Weights of a small GPT-style language model, trained from scratch on English Wikipedia.
Architecture: RMSNorm before each block, no biases in attention or MLP, normalized queries and keys, a norm on each head, learned residual scales, skips across layers.
Training: a variant of Muon for these matrices, 196M tokens, 5982 steps.
Each number is 128 + 32 x the weight over its row's rms, rounded and kept within 0 to 255. Layers, rows and columns count from 0. Numbers have three digits each. The size before them is the row's rms in percent of the matrix's.

# q: layer 2 attention query, 128x128, rms 0.0838, rows 91-115, columns 0-127
# k: layer 2 attention key, 128x128, rms 0.0853, rows 91-114, columns 0-127
q91 116:145124105139217136124063183144109090110120174176143130131193035182069102119154098123090105163136128093120165131103165179147132178212092181186110095188094168108154133094143116103182068150166121154109117132168129102103107128186121109126151108147112164134150121109184134129154116103109148148132140187157130128136118143132125097163136077142143096109099119163121156120153161107097096117172
k91 115:124139167185094146138143181170130142138090118104142095119156145122075166146190125112124150160145099120163113169136129106159164136098129104123139104132166103156093130195065139177131185048135105121116140076105172163153138179108084085110116205148113116132157168096132191114148144130144212091156117127121157207090178142094136101179096142172129152108087099096130099080165107112148118152096
q92 091:168075133177139141087118114124128109149082130134164084128170080093124148122074165099114111118199126158143109105149086068144080123128151106164076098141119139110106142128117100125167161097132109088136164181100107115141128158117093211121174127068116073122066141095078053134111166180132114191111079172092092097088074168094129088157121151129106145136155172155095138128102108139146110180157
k92 103:123165132169137163082137123115124185094074152132131122128052131171138083130096114148100116187063097088138111073146171159066095137156140161081176125133206137148142089116201133098153130138081146119162148163143123160109186154124067110162117067128178136123131157138088155100132080103149137129153140091087137151122130125128156097103117098041097166094093140082088153154129162094173126113109
q93 094:079142183057103130139103157164092085165156141115123108066119112155137144137071092108177156123138172152102097116144145123126138177151113177084175111095086091128145123133123142089142210100100153127072073174157102115141131138094127106122120117181147103120178164086109188083126145066117103158129122095149160094069125105085121113127092171160091071138129090087179105192107149097119079115113
k93 095:142109134128114134115141115139130077085129086149114134181232159119146101097133123103130135126124092070096125184157152133230102073125130104161080144128134139146120134151084150192150148143182161128137086103171110116145090075154168160124111169119104149171123133189112090075149107096137085146144123075128144165127130162183062110194098150159133117201120130133152130168083149091143159114110
q94 091:173133173147111117124118180096161172192106142147122081137157106164105165070090147179157108133104202095180142124146114160109112156117147166169096237102131145135135084120124149135171088139145089125149082116085136092104139180161143128134120141122169066087140057115148080107155159120086150156204064163097105129183139132102122130125109130162129165106114099194141132147144135167124130098123
k94 095:116159100182108067133157146157117119120117182181094116187112071177180149131190146150109128184131146134071096125071159127074121155141168111125146162162089118117130086133202072109108135097150148076117180125087127176152115156117171134110145141113115057079090115142170174164160125109141175101130093144076116188180129129171102117103156094094106078115097158125130139089151136127122093160115
q95 093:096131183104109112055118112109163117116078176180082093153159170129067017138088157179224134126100140106179070126113083084080137126154151123114132228115118112124135092134111175170130100144086121121107128148124117130132127128114115095104129087084156117142105165090099149100125117140113135134170093101151119096142118118182114124139136147110145190128125098143119144197158097122140157174107
k95 097:098107148171137155154137177119112124077142157148106166152103177112161129111098118112016083135201112048144119147130049179137171164077181126115146192084074157147143104096148085135134107143125117139167121132129089138111145112151160168096112109121153105122138127108150127151135113122078194113143064129102161126163086160167162146153125126124139158139154095180139105119083145138102045105150
q96 091:140146103148150108143117124118177130119106179151142116166115111142094178198143132136120108169216099139172080090100068172120149156066052140124114187126112119130136081126099138097100113143148137106101149141138125217115081117127160068061116154148131112074134060094137151108154129097173133171113152154118093157169133133155184126134148045141133158115139132144109208119105078106136120130114
k96 103:066233120160141143149182106150118154092175119096148159098155131155137078122106075124130133066157134121128133129136134115121149121138146081159157096108118113144129146063107042162159195129050164123134130114136141106133145165121122157140118163168123051155081139117198073094110104148118132129123079164079143106152100093126123117144131139103118178112081148204125110122175154129109163104068
q97 094:138169155081119163115171072094161160091130103146100132146139173103080148147144102125107152160188069116149120124130128108136116094105136122094114178105116171206133097187140220089120194165139151076142177136074114094172080124092193125158087150057174121092108126140138153212164097137162164137097082076132081127150157128107119131132124123138161121121132152153115100128139134156144085137113
k97 100:163084151065194117092103133116130165161180151161152147125107131161187057162147118151091092119087130138181127070115137119092123150118145135131160081110152096115117100048161055139098084173092185156101107160104157134126120123103125188118140131136134142136114120128186068141093163117113055072082211128146158101173114120155168126136146127135090092138131118163118170142107141104119170094102
q98 108:078122124124077147093091170124136135129152091073139145147094148113118103117112149203104127088165173123128182148169145102105098182120161111106194037137104097167145137095131066102133033143086114129104144108184118145143120121112155103125113091125090162141090106156148109106114057133144137090122157071146102191159125147141158091129148137148115125125083189091138145184060161134141117086158
k98 109:118091122096111085121186180149137100129116122146110027116132132136070128105082092119141046131205140103141137090162074150168142111100119161086135094150113172119138176141112189136144096141124051109126112115166162116108119085096095187061168169121108177109097157084080109150119097162121144147158149112155138145121130127139112107103083121146128155115171158122136094221143103146161092099123
q99 089:115108120143202187164211094140093091144139122154171112122065104125088060116175134046100165135173114159134127116123099111103203083185128150118089162103161144128174131172170064179123083166108138165156181168139174148135120090115135090097147176097119143134155143132128138153175095197127115151094146119150150154139067140103135161147119158148127143126135116137119133169077134144093133132159
k99 095:164104072135163123097160168141094116208097148169108160091179104121100107201200147142129162077086200145159123187184117155156139196134100116065115106115116131148128083145122173136057134134122127168082170151166135118120148159138107129086123148188145140103177104084108124112120142086162147102152167114152105114090111107133161110093098088129157162078171131152167166103160109113111110127162
q100 100:081132070077120169128091132131131154077112106151119132134130070160174121142111117168155074137115116074133119112134142180171094138091112138129158097192057112164156098096147127071133165176127093134115151065147113106121127055140135148103146088127160093147052120103075116137126116073128112127164149183080062131113144113117187157123119147143141040069143131155082077152125094155139121142104
k100 100:098140202148151082085150181158177195116140130116120126110115197135178177147136089158123116148097083111093161070106128120110164097136148163113128088109191138135119137183151095087184146104159084139122060127161148143115133148121168125102097081165099159146194150162142107097118117158095108154127207112099196125126134088132166123075134159160149116144111103142087096152128182100138068157112
q101 105:098124062155125120086198161146171103111098144147120115090108155092097070161107091193144111119137133150130054129093102145142175110120150082103078208120133137111159147088075088137086106146076153100117161094129124136116092122153116105130131091121109146131123152101081096082104133113115140147122113157189193151033090107167078138119128151145145168147144160099104137140187186126081091128174
k101 106:061141121157088198136091117122100082078070132146131149144164098130142150147139155121095117107099066129188152090113093073138133149122121119148112104149140111154112111066113138108143139079177080163117082128185166145125138209122125143115085075084096124109231122125096115139143069132090189135169151149134166145153112149153164163110115096104125179097172135099130122096076068135139104095134
q102 095:099097140147095092053132082087146140210103140086138100156180107133131157138192116182118150128121095071161121118123129107128138122157137146127125152131069142154146154108167121092162187119111074079148124104167106118177123114110097159091180136138153140139131124095134075111119173130087097114103143137111169155143166116127082148097164045097128069148146160176143067049208136106114142122092
k102 093:093169138125122155148128160093153111043150123119182142120170149151175120080119145084077133106130104174095162149075123155109106153154097135144163153148162095076146110123138158150223148162071141150129122066072201113107063181129112093113077110116126109149099113147179146161138149100150157100077150125098123036135157100117097128146159169135103131191129118114091139088096130096145141116115
q103 097:048151150132087123113062121096126198125105152121113123070104072126149067085097123172133136167180089104152087130128116132081138143087159116114114108130101114215121122115174125155146166127165147068130142093103125173100130090034145144125087169082150096129147096085089099172107139157143124110143177111121097164158138140135111111083168115118128085094120119129139084156151080112159206114098
k103 099:176161163109120122154156138185106083074127089131155131158068173121132057095125124127160186096128134152081063147162074150140129192082135075111132146123120118078165117111210098151060124174121135090128086104126167094142088128142132137127114097151090126179156196120173119079096141154082153119091129146168125107155101045161126122142161106149129137103169127122131148150128167109127068158114
q104 110:139148168080107183024119097135136144144103149119130159076136086135124087087103126102098097108128072160133122121141169103156127119068129084101101140177121069147119152083196124168111108094127155104123123179133151149113091049141145126115114171093127189178119082169106109089138093134159187130118063071120173094100128130157173144119107143196133091121139069108147118125119121125159084147097
k104 095:119148143157171057179137130187120085157130098124161160137166130147073117091132157121126155139153106103151112084194131125164126117179094218148115172158141123145181072157124091164072052169144136118159137153132114111166075153116143178117089155076104158144197140087140138113106153157188126145118178155111088140129140143088098119127119096118136141163135042137153132158080116145146127150177
q105 103:158143166101120118052126079120165127215126093082135094099109108163098160137113116138158155108164128147131192113116115135159152096133141157104157116135122156155107114146132165075190110145088201032108095124106051115182084111106114137074134133102121119131125122139097122128128132200176137120145125156182113176139115109097072118132088154182124147116133099176197143106118137128139090194089
k105 099:099119113128176135125085138136105144109100226169165146112156104085143079063134134056133161111082169073114104171157092106124119145139160147108136034153170089171149175075144075146143175166114110158124177059099155149136028097106146144133104130170120178112136122096129127154116132124121089146131179079108125089142129139143132137144120077119150115107122152082119138085106124104167146098115
q106 110:108149072067128169191108151119104079165134136125118152125123112112077154117133101142150071105144106098123123189120118140071113110207148135121085097116077114113148117124087114151100132115113122093138123166107048084052161188126119155091098122093111135098162112151102174146175135133104114133144195129177136141133098166132117108076066156068130105168140122009121136120122115129118129165103
k106 098:120136098174108124089166131136138178133112143091171120136082134078115113102135144170135093131114141126130126103160083171103139119085159089111078108093134116103140142160083158139066197112190079079111044070105119112177161147117123074153106151132100118094089106150159081078137051101129128111173149117130160124079108204182166125135140187171093174185141113130116096140152160151118134104137
q107 095:149074171135093158180137129142169103142137137076161150165165048116087096094120166140126130169052084135147095147130110198125118133108156134110146121096124118092146116174108095117153101111136156122127092132114129115162165143083181129037103127134131132080087114123108127171104210130158083118130141136094086171100154048166182077155110179126138175146109154180148118107110134156103121118186
k107 094:135107128148176167118171079131105160134099141132119198104120169109207107124133075137175054129144151174158151179164097076131114082137182128055137138205142100096132147183168093111148133094125106151135144158140150163143187152128077105112126141167142166094136128107155132220120067129150112160120139132162149115167084109158163093112167087146151165132135136117138064087100115130083114141146
q108 103:113101138141136145142186115093104041192132213119153149105154160163154123138129123104166119125091108070140120061142135106141135109158090127101115153149189120128128160156134139097155181132067138064150092123176150128146088125104061187178151132146119160129079145110166146172105124092078156124102162129145169096081141095119125148167128118069163120130096152104121097119083120103073217121111
k108 098:111113116142102155175087125130136150123110116112177133145237094151126104172107148103105101078135097168142163177075173211123122161121080034121116155121109141176061149134141147156130102129165081186149152135079131129106099141150125093136145139105179110087181171125156124129172171105138114145114111150110139093104098160127140133056161158132142196145126138053109148106155122120117145114179
q109 106:117162128123174129166143130135120091095101125101101118122049141112116054149110095124136128138109223116155067093143121161083162132119114075131100176135094117145098152120086098133096137117174142171152090095186144147109103163123152062128149087149091200142095132053078073125080127110105136183144072054153117074100131080139185151128169130141133145133124121121138161165154120119082120124119
k109 092:121127125187133130142128095161105087122108090140087085141164088150111191160091113105150076144173152098177191104114183125170165147157109117099122181089074116117113114159183140158122085126117159130145126133186117108120121159122150204124089138097114065113103147111065063121136127153134152157103167163096180179166142165132099129151126141241134132180139158074094151123138136131142101100124
q110 108:145154123160158146148106126155122081131104081158173149139094144181179082123140130155130193181204143138075142151077127131125164104062100065110105106102122086145107143103060133100150126130174171118107125123146171108107121074147079146126092126149142132144137153103132132061093157067073157146135140132123114159066074153148163137132079164095156106115120118170155117106197105104097190190119
k110 104:142113097139093147135155102128121155079097081079104175171127056136089180145174158054155144082077102082111100113161156061103145139109060149142119207112105171094120138121115103131154123155119156144125189098164138187145120133115154126144075085168097125141151202122123160132128130139169107133189162173155125116150101112152093118130119140085154161132116154116095124080155193123170073090138
q111 098:089142083119134114188133161148117137128191154140109188135070122182142156100121150085119136137150112125192146160121139136133186136037110135185140117138107093140161103088052110152171126115061122130119162132050119098037095083097143169084147132116098175138163125162157115073151166087130122108139135128128113153094114126165127170158093081167134155131188161117100105153109100109121171121154
k111 100:166134143134128151139147131130109117085108131132104165064127062080153146161094167208200117129130097135097127103096153161137153117149177147140085077130163135159103146107080091114086126165153126118156143076145209149190155117106164142088124148179114146112137120140181170124124093154086134184175066188131122123134137080138120092053138116124102179101114082144136183137153178151180140102134
q112 092:090150158135117116167110138117145146140080128094133066180168082098137140154162068087135060141184149130149150103098097108118157145165089149180131063170102130139139102113114122139124182151153133197133121171113145121117083129078150060121165088084148143133119126114172077117143096173160062163103158148117088110112148086127136130103116113196106105096102067165131103195083111100088120096075
k112 093:109102119079146048123181128157144101129175129123090055098151128124158083143100103103147187118157133136160149157186121165190128113099134125133153082086143129166120091099167112129144116114086106074117109067139139122161074092124105181053068184169096091172087140152130103122134122090151160105119107153136162150090135152088067107139125174123161110109104145136105159028133145126134090112124
q113 107:174123115054120145139165160136148120180123122160120120011164114121173137118161128107242196131100176169125132149138136119169122093088132117120113132094099120168193168124069153120175166126165092131138113125132162136132141153142137141117132092134174092147078071127104155055118153126115115151108197119129094092092149112100134058135090129092122150160151125118100110147163158118168100116111
k113 105:168148160097137160092117093137129116089176130108169128174112089155125092140180102099118091160136083183119175134159149151102107053138135174149126149111141131139140104140073109129146094090114166118135108111141107150124055086128122120107091152150084156063113156159148133128118141158161123154172173045154167191147029096170159119114167136136179102156136133121152129150065179146119149100058
q114 108:133077131134096117099089130154150098072117182130142077181158072127161109110045165154133099117128142117198089145116105109140138082107200118132171111088107122135168060116076128100158100112079114106150082144120103099155095170137095130111083099122184181100093142142092191086159149083134083150101094141134151154139087158130186142100102073167152109121095120083098156151130099095088149153120
k114 112:110195215150107120136155133082114123101119117137091181149184118107142161097189118188154111122109084085068213128165109128115097128094107160129130132167112151156087101107104142140099199157090185122120148091145157148146175167104124122140129137075163158171130129139193189128117060120114157146117131159134126093139127165178131125102140132117184136154090186084142089143149142113133136104199
q115 100:157093110088173122125097116181120207110111124138095145115196126162143115145140161111082076131087112159060105132111107120171178125135133103157158176098125140153134107108148138127107131144150175152108136069065108116137084072101150149165145098137085184120105135167137067180114074144109151093150165101122162099125121104204172113111163100208212142083114131166120121125164166097131110108110